config.toml
num_attention_heads = 6
intermediate_size = 1152
norm = "rmsnorm"
norm_place = "pre"
rope_theta = 22000.0
qk_norm = true
extras = ["attention sinks", "value residuals", "short convolutions", "an embedding shortcut", "capped logits"]
init_std_o = 0.0
learning_rate = 0.00039
max_grad_norm = 1.0
decay_fraction = 0.854
decay_shape = "pow"
max_steps = 6966
Each number is 500 + 25 x the weight over its row's rms, rounded and kept within 0 to 999. Layers, rows and columns count from 0. Numbers have three digits each. The size before them is the row's rms in percent of the matrix's.

# layer 9 MLP up, 1152x384, rms 0.0398, rows 644-698, columns 0-127
099:512517487451544498516486532528470484503501563543523526486508495504439496483490498505508514495488512530544524508462490459499495497523478497491509539496470517483494523515499497511484479480455520503461506507476519535506498507485540521520466483532550466516529519504500481512467502508554521526492461492499534508506499494434526480504472538508506525521508504468560514467513487487490513507472
104:509519554488503476482529503498496524501443472497536536492518494478517498518528493478476510513480487497497515526516508498509472518480510512474506489527492512525512537529515517525487567512487506448533542527504507491496517481514504559479488495508490516519510541465524486484493468524509549524497524486500499504450484475453472486514494478467498482488454502497466512464488463499477471535494
102:490493508498508479453508439502471513421458513501531525473513473471489499486471450487484485478508484482508503528509474477483503486443526480517525460522500526491466489466492466509541484489552519495566525476542558480506490484494457466498480504499491553507534470534500505475480517522476524494487481492465503495498503489531508517501470481510524548479491476505503486513488459493510482466508
086:538495467516510535467471533518451486509484476456492515490506517489523487510521486498531490460507479533474529501505511454493544479486508561563535439513531478462481461466526497553466535445530502443522513477473488510489479503512488496511521490478534452494484463453513532461525523490481465521517531472499528525529497493512527484461491521491450472486478506498491484527553492512505483474488
106:488528515541523491512496504455518527467458517521480527493539504487496496459524489512489518497494508478521502484495509501489503508456491531509506486470518464532479498508460463493528533501507523529453491504542493492513514530514516517525525541498516516536500476489466505520540511495512490502460493489533457536517516512485462501449522500564497474524499504506505527494485509520480470491561
097:456560511504499455502525541519525508497528500507535530498529509474520528491505497469499499486492495496548461466492481510508496481470494512519523504487496498505481491446453468486565490512532527460517560500484464482525508490510468513481536554526540510528522523478514515484503482498527529462466515529513541511512486557503498492516512462518517507482503493497483500507518509452578501488476
097:473533520536479488472489535536484519489506477466461524480513566451484504481445512480511533513509521509501548498485492468518541460484562505569505481495492503498468529512532476491514478523498496494468479538517487486513529489517495486522503520531497481570535484514483518512523479480479500485489479501465545518495483474455465510516478541487540534536487467491482475449540464483502467500522
102:520499495500499520506485515507505533489451538497502526480522472487472500507515519509469503552497489491492456505464515550516503511488495484540522464507542501523481501466496485504542554515472566480514477509463504499527511535518508529495499476498505515488514533505464481518507485514522541539541534522504489497490488524539507488501505506495515483498435443532502487545476480479501505531480
106:510505522513511488453474509464495526514455444501543523457487469495544492536492493499495523517451472485525485547490535505554513526481550505553503522467537492511499484460477517487488468502528532535503519468553475542506475515511488486497474493506466534563468511507522490534556508466469455533470478492453513493523458497462478500461468522516501462509515492499521490453512496462462530500528
105:476532520523464520513451512475507508480503492498494514493504523482493518503491447516480509584485483512518451514474472504518495542491491491510487509490483480520501493495508517516508484478485537499516482475475498505479481502512505490498491531508499531514504524487486508543471532526491523535518448514507553479479514493494503461501527479524510543512482457518523501498491502491537498503517
098:477510504506482514465514515533444574506493521493506502521477539489505490519512454516484503517519484497502522493438510521528498458481539500552477510465516548519557550490523490494498505518516530480479546487467541474514489504523486496514515458503486491474543545508465532493499490501515504515514495473485478538496490502513510478533522488463476485514499506502539516461517511451494507525532
102:543508478484494531524538513477485506457492472525496515526504463552458522493517484536513500537496537506505500519471485460511486465467586528521506521497461515496542513483513496514477487505506517478477469500500509483502491511534518471453510511523485522483536545485497475533470494540488504512457497521508492502532527477472478528520485469441521494517500499482508520503521487472524494462499
101:459500490489507447495460493479489502472505496522493531515487526542510533482522486512544500461501495507482518477483503496517462504493506493539483531450495541482492550516513491478470520519496510521519492524546487462526463512470523530544495512463471530537494531508502487484486469505520510526509529497520488507479514538495520529530513516536504515489460514483518432480537490529483495535486
099:469494501507508478528498486484468480504479456548519485494489466455489500534495461506466459512509544521533533495514514512513486512513488519492509558516482506451494464487470514497520489503534488511508469467490572527493500507507489508502486519504515512518497485532485461497490475523489495509473439458456503519500516522487481521507486533478537506540499465456527499502494540466477520516454
099:499508494536495512548500529534491481491494508492499514484499505457504505529466476505487510487466491517492497520508471503527556490522469498481503477455478527470552507515544466511511499496509529422548566497516469465465487486507446507487488473464530503473484516491465456520488490529488497509457433508500484498505534480527559436510460487489526533498513440488477505497498472497492511506509
097:537490504510518510542542493461449515520542533491470530490464516523498489507502453520499490491532510489503511465510407467520476482497503485523494546464519486512457518486521487504506502524490512471539525489477529499552489497468515509504522558478569509486472457497487506517477479486523524503500487504456514516508496493476520516521507500504488502522476522548515532475521502519544488488479
102:526521530528531506519493513491511521475514510506452543438508510512452529490509492515452510485508475505514466469488492495482480479497503522504482522524533529501522489479456491493475471529474498488480539496517524491476483476548491546471523552516522516526558487519521519535464495531492492534472524508493498535506468489525515516519508479519522541491500480468509497493478486482479463499471
097:525507544529524509475489527493492507501505486467528546509496522498463494493495535519523512460496482485538513476461487502449523527514527524520537520479523501526495466560499508490506556524466515475524502500506454507492525555479536472506526481475491516487484504488458491497525445499529562497507540526480505514532474504507545531492495511540512471489493501511506481488531499507478500524510
103:491493482502505501525528522513526508458524505492494562540501536538549544528478497487478497543517518499497503522452484549485462475483491458488485488521518490505461462487522519479500486518499524502475491493534536504459493517513498509485484530463491526470521487507473527483514511490473525503516482495502490541472511498492467475553493494486505534544489505510504472476523491485453520495488
098:517483485492536554522531477469528488485503524552493507556460520516496489543498517478492532547503500491490514496513511478521448499531511506494514479486486509524466476497509489534484517556515508502535494516507514482518507472513491512491478523500492539496528501487549516492519483536470518515453511515527496498481508538520478489509455483451515466494483508515560458483512496513506475486463
096:526474488525532473498457512501498529478494511474542546475436508542495507505495536459510520546486482515511483492468521501542497455555505469569533493461504476524506507478505512528499509471510528483484486440450507512544524554504549481461516515508484543511493520461513479526526500516496501541527499474495538489498496524514489516520512511533475516522487494518491475485493499488504511491531
100:453498532521501534457499457525497474462487505500508494512494538487502518537507490449494496504522516489503502491502471513496511477494522476542509505513484497475507511482498480511471494522495482489523487499476510502518473453467511467486558536465511510498498509522514475480478455526476525476528515484465504501489480477537515495498487548538543537485491512533525517518489517496512507507512
103:502512514510494461482471492515464517530476500525508524456496502507505501482509513502475470480488515501512474513473436427526468515471528448485481487458506482486507498468464448469469540440525499506469509493496511501526507476479527493527518553479489507490502480488513528518522481507508548477495516480487481512559504515490544492514527511472456505536495506474507526511485528481488517507513
099:497505479469491535511560435513511504498478497481497511485548497482499495549531502483480491513510528511435502476489505525488488516454529539469523498443513536519456440529504490520486515444557519541510524473516533484471458466458489496458501499525543494513526495535491494539474508516513456507542491480501527470474495526511502481468492524486520530455484500462513489493534468514495488497526
094:474503518505490488507493484493483503497514488494481528534510544507540490457516500509482489509534489523502498519506489508504533502476483533523486517515526536541456467472470517525491523482540528448527509511479502445520509528516511537495503524507493519530478553518477527488462474559492494532514444523508552475546516498523515470474452468524516470545494484556485471453493490470492490493481
101:524453498516523452504520539498485499493515581517513531493513448512506492498532464507502510513494526521482494482545533532524463506511498469514458509495481550513521446497494503533524505545517481507477478489468509509506471480509486470545467516502485457481500509503461452496480482500476537517488522557527498511555495529500477500512490525484503500523498458476530507506496536495543508533504
102:506472513506513500508469537529491555514453555513504499535499515517515532485480454512513484550498493521529499495510470483481517538485510499534529507476499522524505495476533456541536494523522502518486516515476507478453443519514471497525457479535554458506538487477513533518486506509546499493454472483516495530481485493495498434480465469505502527495475502536522527495511439501531447471504
095:481498496468465485445504516506474479492485540492443505514497506473472503511494536490505533508513490522531474551476507537507521521524508526459528470531496524506491450505516477505448511486527498486507511545478512499528465473514506524534487502523467457485511475475507486466513536540504471506462521507515522551504479481477508498523511490522506458502523481541545503529536498497460512518479
106:496493536479592482486502521509546514501548506461525526491495490477488498509482466481506486531480466516538523505475468507524465496521521461502519535485507484476482486497507503484520507540529489528491493501517528535492465469492486515491499505528481510517520493504428485489450458524474487528523457496459489532481477497500484533521509506466508553521496528506550487512505512449495528530467
103:484483511534489506468487551454489519502487536506496529532520535517512525512489513465484484470498479478488497482504478525486476518520521558533532534468505504548532547542509502490501549529485509498487522508514545487494488513471477529488530490471472498523512502483528513557493481501487529504470467465515528494471473466458506462530513530510487491518496474523512500523516489495479485467517
101:505527518498512477492496485536481493485485513542533519521480490486513507512436491503472480551524529433501528558507516504525555523513522495545476525489545500474466508483487513477489494496516515465540486523497525491527480459541523506493526513469493491510502472536490539520489481500488500468493490478446484541478483467494476512523484508553500531504513475496481501519494523467500502530498
102:481548496482538499479500453504519531475448487512473498481439487497500465489458510431507535464532508527482530460513511518499489506473505478514485512501467516553473548496485448520518520500490526506459548486529462504503501468495545483485540485450498493474496494496517496521498473532535515507487517481457489491514509549545489521541492484541485532515478495495492507490505499501496506483512
105:469510522523490508529499493509493470472453523521501497491477450523498460515461506530529509512488500507519426490484499523499482496478513510493483499471509509483534486491496455527511505503527510491502469483494504534457486512457478487510499510481496498508504517482491487504528503467490465518505476493486493453528506521476537520476470497500547460496506508504514539479504500487506530524512
100:489522510471516519480534488456484501463511479485448489476515530488520518507526463492507497497514445527487508498485498477542512507486502508534463489491533472507462458514481497523472513509478511495542580466514486487496429532472481493474479497501547543479468512486483451506443489525473504540455506515494482475508518528508518526516486516559470536540489511501529475513517502482504453501497
106:507449494519520556479502482508543517517486528542538494504526458479457485532458469483462443505452531520546520511514483481530462554447580508551505494496481521529472484474475477509507528515473490506507506510503511473513461500517486478517477501497467537486506504513515501507520487511501513522482482470503481521532505517560513510498489501542495483499445487510496475486499450479508451496527
092:538512457526497533504536497472495489532447483498502500504451504510521526519509503523484477551502508571509495481469463482561506511498468550523512506521480528479491516533501494457485511529490514530523534518465469526482518518506478490467520479482499485467509506512470490496509475522483464512526521521494509503466497515502526486551498516523505528509502502495528503482538467476478463491532
104:511494489533508507463544496549508518466479517437516496547519506480537480511510508512482539454503518506487476533540479503528497527496523476521516530500499533502532496469525490494532486533501511507502529506538508523517455485492509516487562497493511500512517526521490547481510481532466501535535507526471532507518473489516528464488518514521498532504522468472508511509547521460512499535522
099:539532491495541500504504496469492517468484506471537508490489486465451499517492469520550527513448519508461484495503521453484454490492448502489515470484506515528514479504473489517533533496520509520477472479488496488485502503513492522515498527467547518526545470523486506497497466559486508468486493502531474492515482518520501472555452498515519514506497471462566489514519505530531496539489
097:502536503509478531476511518489515491529479480506483588539510485470478510452515538500531497466504489526482512537502473525504498491467498461510479513540504503508519518505504478503474501541518533451533472488517480483498511544512496497482511457506499546499500479496449542491524439520508500546489478507515500492502480448518496474544534482523509492506462502518524534498491481468500488524517
101:528536524486507523529534528490506518517513502468532569478448546502501477485506494534499511508473482481468501467476481489534491482492493489545513510476531488487505436483514527470521475481526547511469516540499523515473449489492483522509531509469488537465511533467489498491524524549493484514501488509529526554486475506485520450479519553478506495501486514482515470455503493497466526528477
101:505470561522500554534479545463529490468512486458485503450528535518517524533442493487501499458463530484517467513536472538523493482519509484458520491544496528486477467514488498466546498488462477458522505478485509462483518441475476492508501552510461480480541472553528521517517490508480465488512484520482495507466507525493477489497545496534547527527512491555521499477505465510467497494491
086:508473511523470507510469504532509512496505534524457471501506473479477495478484500507547508523483533515475481496461503454517488532517478509479500512469516550497485485481489510547513528461477574516504500486476512524466517478446505488486491488515499493537544528510512474493506520496483475495508471484503464542530493489521515500500502494456537510498514512515504473487514497483470456486466
093:495505472526510510521466495478476440511467489504509496518462538468524455541475461505496524515482502493526488476507491517515507575484506499532494506525497498495508504461498507484514549527510500507471527544514525524477508529500463480510477502471486514529492528520478467486496494511516475522500492535506470494507492460489500504509463544473472506494481498542504478477511507489525517490451
104:495526492528496516506534506516478522448522499556504495469462478539450463526527479533487501502439503510494524508444531513572489497458492470525547497500520498522539499510467497507536549478524512485501521508520514499476467506489489505488519532517488515507562474547439536496498448474529485523480491518500495488516493524476496507489463473536499517490502469512522476491513496517471501480500
095:506529483539490529451486500546508493513499532504511510497467492514489555497495520506488492550478466550479521515506541502485462532500465498536540485487474515512519515491486515499524541530511522470544538461487499500478476509495516491461513518530515513515515539506491527534520473540524495465520507498488534469529497491438513494464493528470504493520468516495505510515497517477474522491510
101:529534547485493489507528466472534480494503460485486567477503518505501548526457474478516499485492520530535483540459491513497464512469516519546510475479535464505417515452490473515483521529470528509525517493534499466486505508526498446556516480462515464475534525448493508497505507483483463481498488475534509529498480539512484491473490438468531512509455511468520511457551494495484520523511
097:513479523521535514493481526494463525504513478489511486501484521497491510504481528508486458461510501556489449496459478437499483516481497494507543503521545453473472498450520509538498532501481539494487518513497499534452470538526496478516489520461500495515525525492468512482459499496540503482543456466477480503529474488492525466516522502547496496510455487530553457504515505495558455495518
096:498519520528505538519477490489503443500478527507457485499489487482513495496526443488463548536537483467459485473497541541514529546542490510482498510463501519527479554527515442527466531449494512486522451505525527508512478546516493481485499517542518493492482505500442499504480489506514492516487515530518521493508504462489482503493542479523439457478437522487493486496501505520515484474478
100:517494502495503468492436523458508469509526488521487499495498521465508476528435517444444525500510473524506488526499507454535510459495519521512543487490512483468473503483474528493498527450505503503481470526519460492466491480523498524509493502453510510495532455515521507447512488517515490509520480473483541537505513546485512486515495539542518481542483459454528448475528500512484531524475
099:554518489491482526461496489501504527478461462512476511543486518524529539529514517463514501498523545444512513502500478489507497500462499513543514507476508506485477522504474500489524555443524514507492489480489478501542514494558533439501533523449489530469523485537497500494519477543496462456502500478466477475504490484470518502491463482475521525535500507502497478444526455469527508536557
102:521491517514561473491522474512544544478514492518525538521460496552468530501480509517500480495452506502490488524469471504491491468530461500518519535467498508501540513517466491529517498523509514548496495546484537513489489511574501513476493534450473508526531523540499515486489487535562472516503507496509536542485492555472470522493511496508523544481509477491535472515539479494481496527520
105:510486527520551494540524527523517544455511460548513497483482492494487478528468480503507515503483471535496475486500511513576528541524505525516468480466495497480525537474506488528506513530526542476507504500449521470480503498446493502477481507501501481526504499528474517500492480499501488493488474514510471526524506516531550481507480539476493528514510491508526480501487493483521482476472
100:491505490471515496495450557491482492523481517544484488515498504502513504518504526541496481534463502538534491494522501505524479521454495514472540532504529503518516504476489501504491511533506500488521517486503466514541476530529485519444486469513480505487454525494527468525513481547495502510547530516509511477509513508491494493476496490577494454506495496465513509526513529455537410481478
107:494519510520517474486482514562501480499498510510475535477505515492514460529448516493541489547468525505486462517500461533490529453478481468514503486494529466521522460492461479507481507516499540434473473474512491482483506536488500465538525496476456497477472524515458529494518505507477506548455470511529529469483506454506494483501461508498530457503476483517510472470554511491510528485483
102:528527531500516464478489549466509509484499546523537558538478537518504459539517516535486509516475550537497536501470518487481494498482490489483481531482526508483470454473506470498520528536492460506523496504479540470481530494490483514529516501499520471537525517537503535477533457500515475492470500507532471490511473522485502510518481477483519521525462464504517499488528499509487513530494
# layer 9 MLP down (transposed), 1152x384, rms 0.0343, rows 644-697, columns 0-127
102:501461523491501541524512519503547493486469510485504463473434485532498494486493496476526494483478482471491509470559505461499478492492508523473499498491525509463497506522489558515490533509535555496517491530494481491472503492496470481488471506490514507505472499519503463475529521519467513523536524512502528546491467490483465534524497525492518483504519495536523496545503478459476482515470
105:486513466483486529494493502470484517525501484481488481529472488488541529490563530525550502471478538493502500462519521495454485473465452505526533505489518473466515460518464502504479475447508439489459510489515520520473486514487485479498547511494470521552482488503508533516469474474491414489497504503504521472537507504469468514545485498530455515532482487492522495494506496537480482526469
101:517516483510490503522529473475486461503476530502491514494528495483444485502540498517548514491443509474519481509523492474433515510509509494466480465511520509475498490465454489505477496482530464543521508511512501542523514524534504443535479489490490522473496526532498536490501532460523475481479444515461467512489512485466477517522526513467483514478528502531526489482483509522539551470473
082:515466514509485478514502474485530507462516493526484505522461476534459472510480523527496490533449498495526458498533481522479473519500513497465462539509502500500515484516485496468510516477493482509511524501500488456527545501518488542516502484502449490500485525542513474491508519490470512449482488493474493541550484489479528497497485532515490543547474492515483486495474502457495495553514
107:544523483502515501511490476545508491497554449494507460481447529536459576473486469498476555505526478515514497483512474448559537509492504514486491506484523516469537492522483471492508453487487506510531474539496482505490526491546468521571459522540515527497497518540497502523519490468532527535506469496491475497478472470517484493515509500480488554491534454528560523520525496514483473477470
100:480542462471486509488480525528518508497521497476524520473512508476530445515511499452529513489541485524527511498492520502482537518531480510518445489454519478535490519536513491492484493509518533498508521508463542477506476494516522461496507545527522498541492493504508479485481497493527520548514456517481484520534577468521506493552507521452497439520463467472539539482529502520558477492502
097:499519474505513484506482463547492481525512519493492529500459528480522473486481530453522440492484522498477457471514500524492510451523513533514479484471497465514497473495492519498471526476549495557491464512500505497516551488514484513499535471513498495483498478503496559489529511497465557459505520477519509503516448548462473502543492485472488485541528473537485487523499497457493507495534
103:508542511544538480491544506514562488465474501506500515520521482499497500489467495486485498524557466511477487491521501532472495499500477503542503519525484459464519504480479503460513500485505456498525503497463521496501504529491531506464499499545489514479509506456454502450454493474510507521431504514469481486494468515533537530493529515491471529496498501479507521498522505485483479464524
106:523491498522451467460489536499509496504513483494532513533463521520503473404458502483562501507532487497479518475481555502512491482518512543519526534437496521476488525491481481512534523504484520500509495529519515509503518487523547492457488489514449505483515481531492492497533501448533457485503514497458520512504519521504514502504511478500488502490502527542498485547520490509496492479478
104:482493492503465475499477504512478518492555503530490529513533493532454497510488478508518494568503492544496497479555481510540494486545474550449472517496512507501491474474535517502524490453484479546468477493514469508487498508508470507500470511496457503512517500494538488526473519486478503471465500505538530480445425482492478512481502462465493512543536532519498502542476475526487495505502
098:518478495451507485500523509490563518501485460505474475481544492521472534499485517515502494505507503484514456506522523545489467466474524508474491491477530502483509445484491474527448497502517555503495471498527496487512492463505491511479519514503471478545515499514492493497476513507507502477545505491498500476534513492489494487535499509495447479529522542551472464522504486434474517443531
101:505529459482523464489528494482477512517503536495489511485477483519518457519522499530469506520484490515496447499423540460559486492498525506548505518483545517455526472463497465552496521499462494498474507495467497536511502527524533459508516533511520497499535549563502521492569510491496506507517457494498475439505492484472525531488486511471515503550466497500545513486522511503544530484465
101:524507524548503506510485512524505471489476529484474502491499541496530502521497518519542468483517444496495491460531505549505504451537495519539484500512512499491516452493526497525470518513448452489514481532507482499539511468523482507465515517488491503511471484476468482489481508546529477498514499493494472500497497533484469486496494473520510496495540472466524520532500460526491435502531
100:476481479508535505528461554489543508490478493489513459485512507511498485540510484506505549518488528523521525538485480538512535512510482498502455483543492495514501484509514501525493481481441511484503499492551477491516495498518525488493461523494463510497487489474488459476470492481481524497528509506533482526469523531479508483507519501519501521527487495501489489443455554512521513557488
099:539540477507524521487523486497513530437453522469504495519508499503495490480518452524532527519535509483530498529537523499496532486468486491485519529530561489486491487462475468487501546491558471538498494492498474540481512536480505485485492463480521543529503522499490507476544485552477491450533492528500537537506500504496477507487488497531542515509446478471498501470497458506502487521539
093:507460511506526482485455493511542512458524501496515507508521500510487550536509520481537513466520518501465465541535528479473477524463502540537471476469547527539523482500460506516482502511526495485500486459544514495510517486519545447490482500533493481558522549528495498483520509485480502496490512491439511521575488496486502472470519484496499513526540467508476497522473511456494536496509
104:506484519513495493488479512490517467543514511482436498438496521481530526484529533469487504498508513511546470513485516472486513468548526512508500489527491520517498491487527481467520446561483501506481501505450508527468471494554491500518522506465535502521472520485482511469489502466485485484494481524477494515492483489511467462493476512518500471547543553512487503504492478507476485504521
099:455492502500489507507482513493534487494506515512518529519464533460553513518474471458471483554487503477506448479531504535503504528488493519513478480456490493524499475488472533475517509527519486528474498536469477533476502489515474542502532482504461533488479520468509528568508482476519478485463509506488529470501509517493517531485514542517500497482545498486477499494488557533519536475508
101:501506448466453497467521495475519522475507469509538486483529490463526489485539494505467544492500493498523479496536419488518511494461515532527506547498493481497477469502489531511494487512497519489480486485519517518527506484478496486509507492477476512586492489480524496461542510529485452483496454469523514498537472492482500507486455500526499491522523486445490534506500443478508500501531
098:488493558480485529461513499515553510502500492497483493509514492450525473486429514528530494508539485489474518507521496489505479497483479504505496524554484529572520512537470500486462550514480487501496520498543493524506514541504502527502522491489507503490499521497495501508536524528505504518472527505465515525517490526515473477505485497514490495559518500519476541458480523502524499543473
098:517489488497470515493465544485482493526460519505446519434507467475487531471470518530531486507492517486520498492451543523520521506523500469529496494531503512456483495502509497515477520509511458481511479464434510515521491517510510493489495519469489456485500546508553445510533494537471466521434529488479491506485534514538498514493516494528466537522508535494528458453519485484559509485453
099:461518468508467549488491468481473493520487523506505501504487547500498476545521524546498456481537476482482491539475553555470486486506487488531502523456509472472514509522539518475516519523518477482549499501474518481474509510466495479517493539520501538491486512521543496466504528489474496563507537485458533470506551478506499452466499508524487481511474490525510526539482514476487454520499
101:523452500445493465518503511482499485479474495521503513511503477487521505498476466491491425490517470446506480480529473452522467500504511532515484479521499454508503495457565477526491515500497525486518491489568456502507513524457523511505485529500436540479497481508502546456477474472475467511508509495504508483502502466455538488471458475482509481509515475477524522512498508497523466505486
100:550503440538465477531531465492514465489504545455492512458482470507510484523467468521513543538458500476498494530519557459480471512532484486519500501519534503520526503552494523503489521545485459489491492499477486451473500518491498529545528485495503503501495530502545480522456552480528440511476481528482513494490549468466509492525521541547458508483522503516473488517482479544516458466519
096:535519506482444512457502505473502496490452476481492496556459519493487535504517463500552508498468490492494494551556495485525469493485463529510505485497527478536438502501501506477477450500487505506488458555519512446459508472457472498573504462500491537511514508452480494515501548472492525472499513498470526503495448503470526476479487479521495540492491461539474527527510482510450506532459
099:452470494469496497489498482488508489504535536544526513465461499519496512508473512455508506480507454502519490505491487464494476489516491483496456497499499530497539497508473475514499515500434500501498478502521492574493521468485478485525459445495495531483505506518498473484492517487505515486456504488509529488529512513492493516581471468463511515521520457489502515553467499526485525507446
100:497491467514452561509506515476508523467519509467546489526486483451504509505503481506525515457470506511470513463476475508490504526518486512519480467493544482523534508492479528470512499498521511509488513494515483519504473485440472480479584524498500520509482509526531472517495481522520495466529521559510440520485520507480480571478527445513474506463487490471466496471496503503480467499529
097:468499495545508524549501492507496475486510502527495531494461503495476500544437545461527524490511501520481517462483488513524451500479489486551493473486476519476531510514496536534512490523510527482505540540473507507497516502471437528523508499505525528511497522535477513537464495498491475504502485455467487495515523498498469463524478505458489484521447507537495496513517519485492525490519
108:516484465496497490476474541511515536547492528505514540479446504481532526482460512517516521521479442498526492509511494503506515515477459516506445547491508495502490553538512448512508500562556518458561507498548484532543482480503519509509498489492438520505474486477523477522520483478492491458506506523481470470459522497507500485514492517485523475551462525507539527489497533524484533470435
101:528517481505516506528480514510509498484504483546531569503509505530556463515540491497545556545496523509459527528484506493547513521467511491506489548476526512511465473522484490479492460482516511514482481500519496455523511466505506470503524552509529473505489489511510449526553520507483479515470522503507532479507478484531514484530510518552536470484479530542529517534518490485516505461555
101:464457478507500542503479506521507456472496537486465495536529495510493513524473497530512493445453488500501521509468455506471490523499504496498491491545480543466498496527524492512490504493478545505503467513508491480489492526462517489512508543471482501515514475514510512506458488487458536489463477517550497433528478485538539488528485530538467522495511498538503473481517507528488438485483
103:506505478503473473511477512519483496492455514556481489473485482514458474492479468507550490529504481532485484480458507482521480511472483538539542537500492467514499488484520489476511465518496501517506495476444471458533500458506485500470488521468456429478445469500461462508450498502519481529489502503523509530549463527453507462518536493488476494470505550471470494500466539528447520529478
106:489520511495453467510528553498494479497475483487491496509473456476513479487523545498508478494529493515482483482495510502527483491476532505559473503449498516483480515484482504512527547501491501472528471500486526552486477505476479488499482457513495532518469451518478494526480528489512548521512490487460489463509491518486518525488503497497511519443509517505492486499543483522525498503538
101:493502494503531510574511476495529465503503482491505452458567472538476537491524529447518481490503502506508471483487517521521504518520473517503482459433478517509510503521511499480490482526490486513511493503511463531484548523511513522534502475514468461495470475500475515559463483521549481482503523482552469486467509475480516503471485527538472528506517520481478482558498482529527514544491
103:512507491504498552480487518566520515520504531478494543507495455550507438478513468463451526490483496509486529522483512514490530500540472498517454518517478517473477505511533493531519496492502503451476538506476508538515480505472471529493516522487485512537517470486492449453476489496509486518535461536488524547453502507533498497511544469517496524537541454479477501491480522491550473538499
093:517494537524515461522495485484519483524527563499507466528528547504501519508491538517496495465528511502469545537480500543510528479506517515504479494499490509502469501473494520540521539488474558472516499545517438530495526480497532511484505413478540506505460484495548466537459497526517520461498517503512494520495507505497491467442522514494497488550528491458483496504497494515518477475497
101:470459512496525504474525556549493545500512513524493469506492523527489505504566497532505528456554500550473513512479512481503531532524525512526460501525535516518494435461502512529515484516481446513480531472524492479516464517516495478506512485580488506495523500533476481495488516507540492558510516557510503541511526469513471450495484520486478506502508507506516486458487469530552525510487
100:481469554500482494472537466485482513527468534478536528499461527479519510500550490473471487467472496478503463494492456489508489508464488476518528516523507498501478504507467542471476493510518504484498493486487490498514524508512489555540502502482479493524509452545502484518439493502540463476496503522446511499465482527523478489520546429507495511505457531435506478491485507485521510510496
099:498497479501475524471467501532509540503453510483481515497501488496506526498452535475525494520506505520506486523517480478550471489462470481507474454550527482533509514507505480489487528475494485492574483493520468515514529456504515489520464500479528430510534485477497501522496518462519487524473526519530528503486513503540517525495505504487494477490506487536504512518464499495510497449500
100:486465468506503530499558491478509463458483529495497494539492480460484486481487485507519468478471454480502553507485485472516530480500427545504522515472511496509488492522489511511517498529524522510485529468523501481517486527513477497486553504509464537515484474506460509549531501458516504509480503472487507491453496470530481503518515507556498547469535513508491486502482529508525502485463
098:484527491535499531481503489520494501567483416484496506491463494553515470503515502509488497479448505566508522473502570514505478481485518491504475519510514546443477524493538501530511484496550475466528483487482482510506468466501519511496474497476502475493479499487489536541534521494470522503525526495449493490503492548474485509477464500546501530518501485479514457510491540509562492530532
089:536508495492481542500533515512532469519478500479490459487482475513510522537521565484465468469502471477529504469521505492504529470464432477495441527532529446470520538489485465496483482480502502485470479504507453507499513509511528494536495521509492527496503492521502511481441550462488490504513520532539502521526501513504536483467483486496511493506478494497501517517511503527519503506489
093:504522536478482488483501506452503515490495481503493443456475496462480490496516482475486437500495494490511504526483483551508495484461495507480482519507473463508446464501496492483508507481501522520484440522508457524513469489477507464532542480500462500518498488529494525488526521503504521451480455521514529480495499488497488500526480505516486541505493433514477476466521469496470464484469
104:495438508498511486492504488487542511473490514466481518517500545472514478522515531515466491567509503456494525498480526488499522479524470514526499493541496542460509512503461462508493490497486488509526494532557506486512473472448503521516507509530492509536451527516505459462486510512539553511489503497515504502556488543464491457490480518467494478505503483474481526456489474451481477499513
095:552511504508505527484533479453465461506551514496514509551510512545503534524537489490528468479517499499535518479502505500464472435500505495505535501475487516523522518486474468520495532508540484499527535533479551539516501536502506512525491532509488491526497531502488537535517525501468458473507562477474534460480493498464515537517478552508485507549531531508478559512497526459486524527499
100:457515520479501493508480551525490518491538501529453480539504522513544438525512418521495509514509498488516513495492524515460518505503450513502492435487502507464523501505494498533473483545487493559509504506525462439521499517487470522529519488476514517512515503494531547526476499471557486486513494513526499554523510521521496474492543542492460471493476483523556488519478498505524471483504
097:512481472474518537496474474490470557472493510515508504480500507479505496510496527500480520501500499477528525474523469512506560448525517483435509506530473457468523498525453491468429521546547527453490490503503542476509523462456470553522495475502481495415533483474453541467511518518484496480519436571469468510513501500514488491508510483522524472513461499498533496499501456520512457503427
094:529488520513499517491483510517515502467537520546507436494503436475496511482520513496471538495493484510488517516488494500515504495480503511512457502529519507508482504488531513487535519501545493517510488506477487525497476524520510508504516486460499527582468519518487461504498490505538521487502502526499477499476489510522535531476504488529480532482490523498517521511503509491527496528460
101:451459449466457492511540472509525506450475513515517494500561444504486496477463506531512524502471475532529505466491497511503527481551532521466464535512514500504471496471503496490571458532487499464537503515460430486529569466490503509480556502503494492523510488499481476530509495502529512485521491503477472492487486481533518487507449553473486496506503517540507506513476523462490512507474
100:522506467508493508483522476464471504503484528514513531482504494534525522473512448487487482488522536532540508446507506465535474498496454520473506483466509495476515464526571485509551524468506494496498502489507508497495493514522492528547450534510509550483511512483500530513511490476521546473542451476471483493453488480490526503459522503515516529498538529483433469493487508513483477460523
102:440574509483487472464486454499543477514521453515514500502465500511522549475513539518505528504486485531490504476503525510475492479496490510519513552534487451467529490495486460484503477527469507476474482473528514497539511537504531475504497505507496483503493524513507479506490539504500521511505518516466483467515517498476530455530486516501477513497493470499489521524502494507543501474554
106:480472525488504510512498478469509561489506518550517533512502493499521478469487493494487485454503515439531467472504502510491559472477503448522500470523526507499471488450473502453479509519527480473502510530515504438495515492487513469419510510461506489547528489440464501468479480517493485496496505435515485522499485492519492463479529511508519483527521519507462517508523478510523452456493
096:509574450471527538476533490543456507474534474502504405503508520519513522491528477487508469511528497484510528489531562502497490543505502478558495511545518498491485495524476512513528504496494515487485500537491493482489509521525526502525454500508481488451488503474545480494498489488509525466545462480464505474532494474484529478495472494541521561483492518474511465512494486523487501477518
105:524512523516508430514500479509476475492432494497509502478483474512509495474471484511515496505537484488479522455490506492492456505481490513495460535502492468502552480483482458478518490476457506483492518466493474531485514491510511474481532479523486486493466504490463542529501558512490515524507482459490487462458527507463497499509464508497497477527496519519501525513487473493499489514513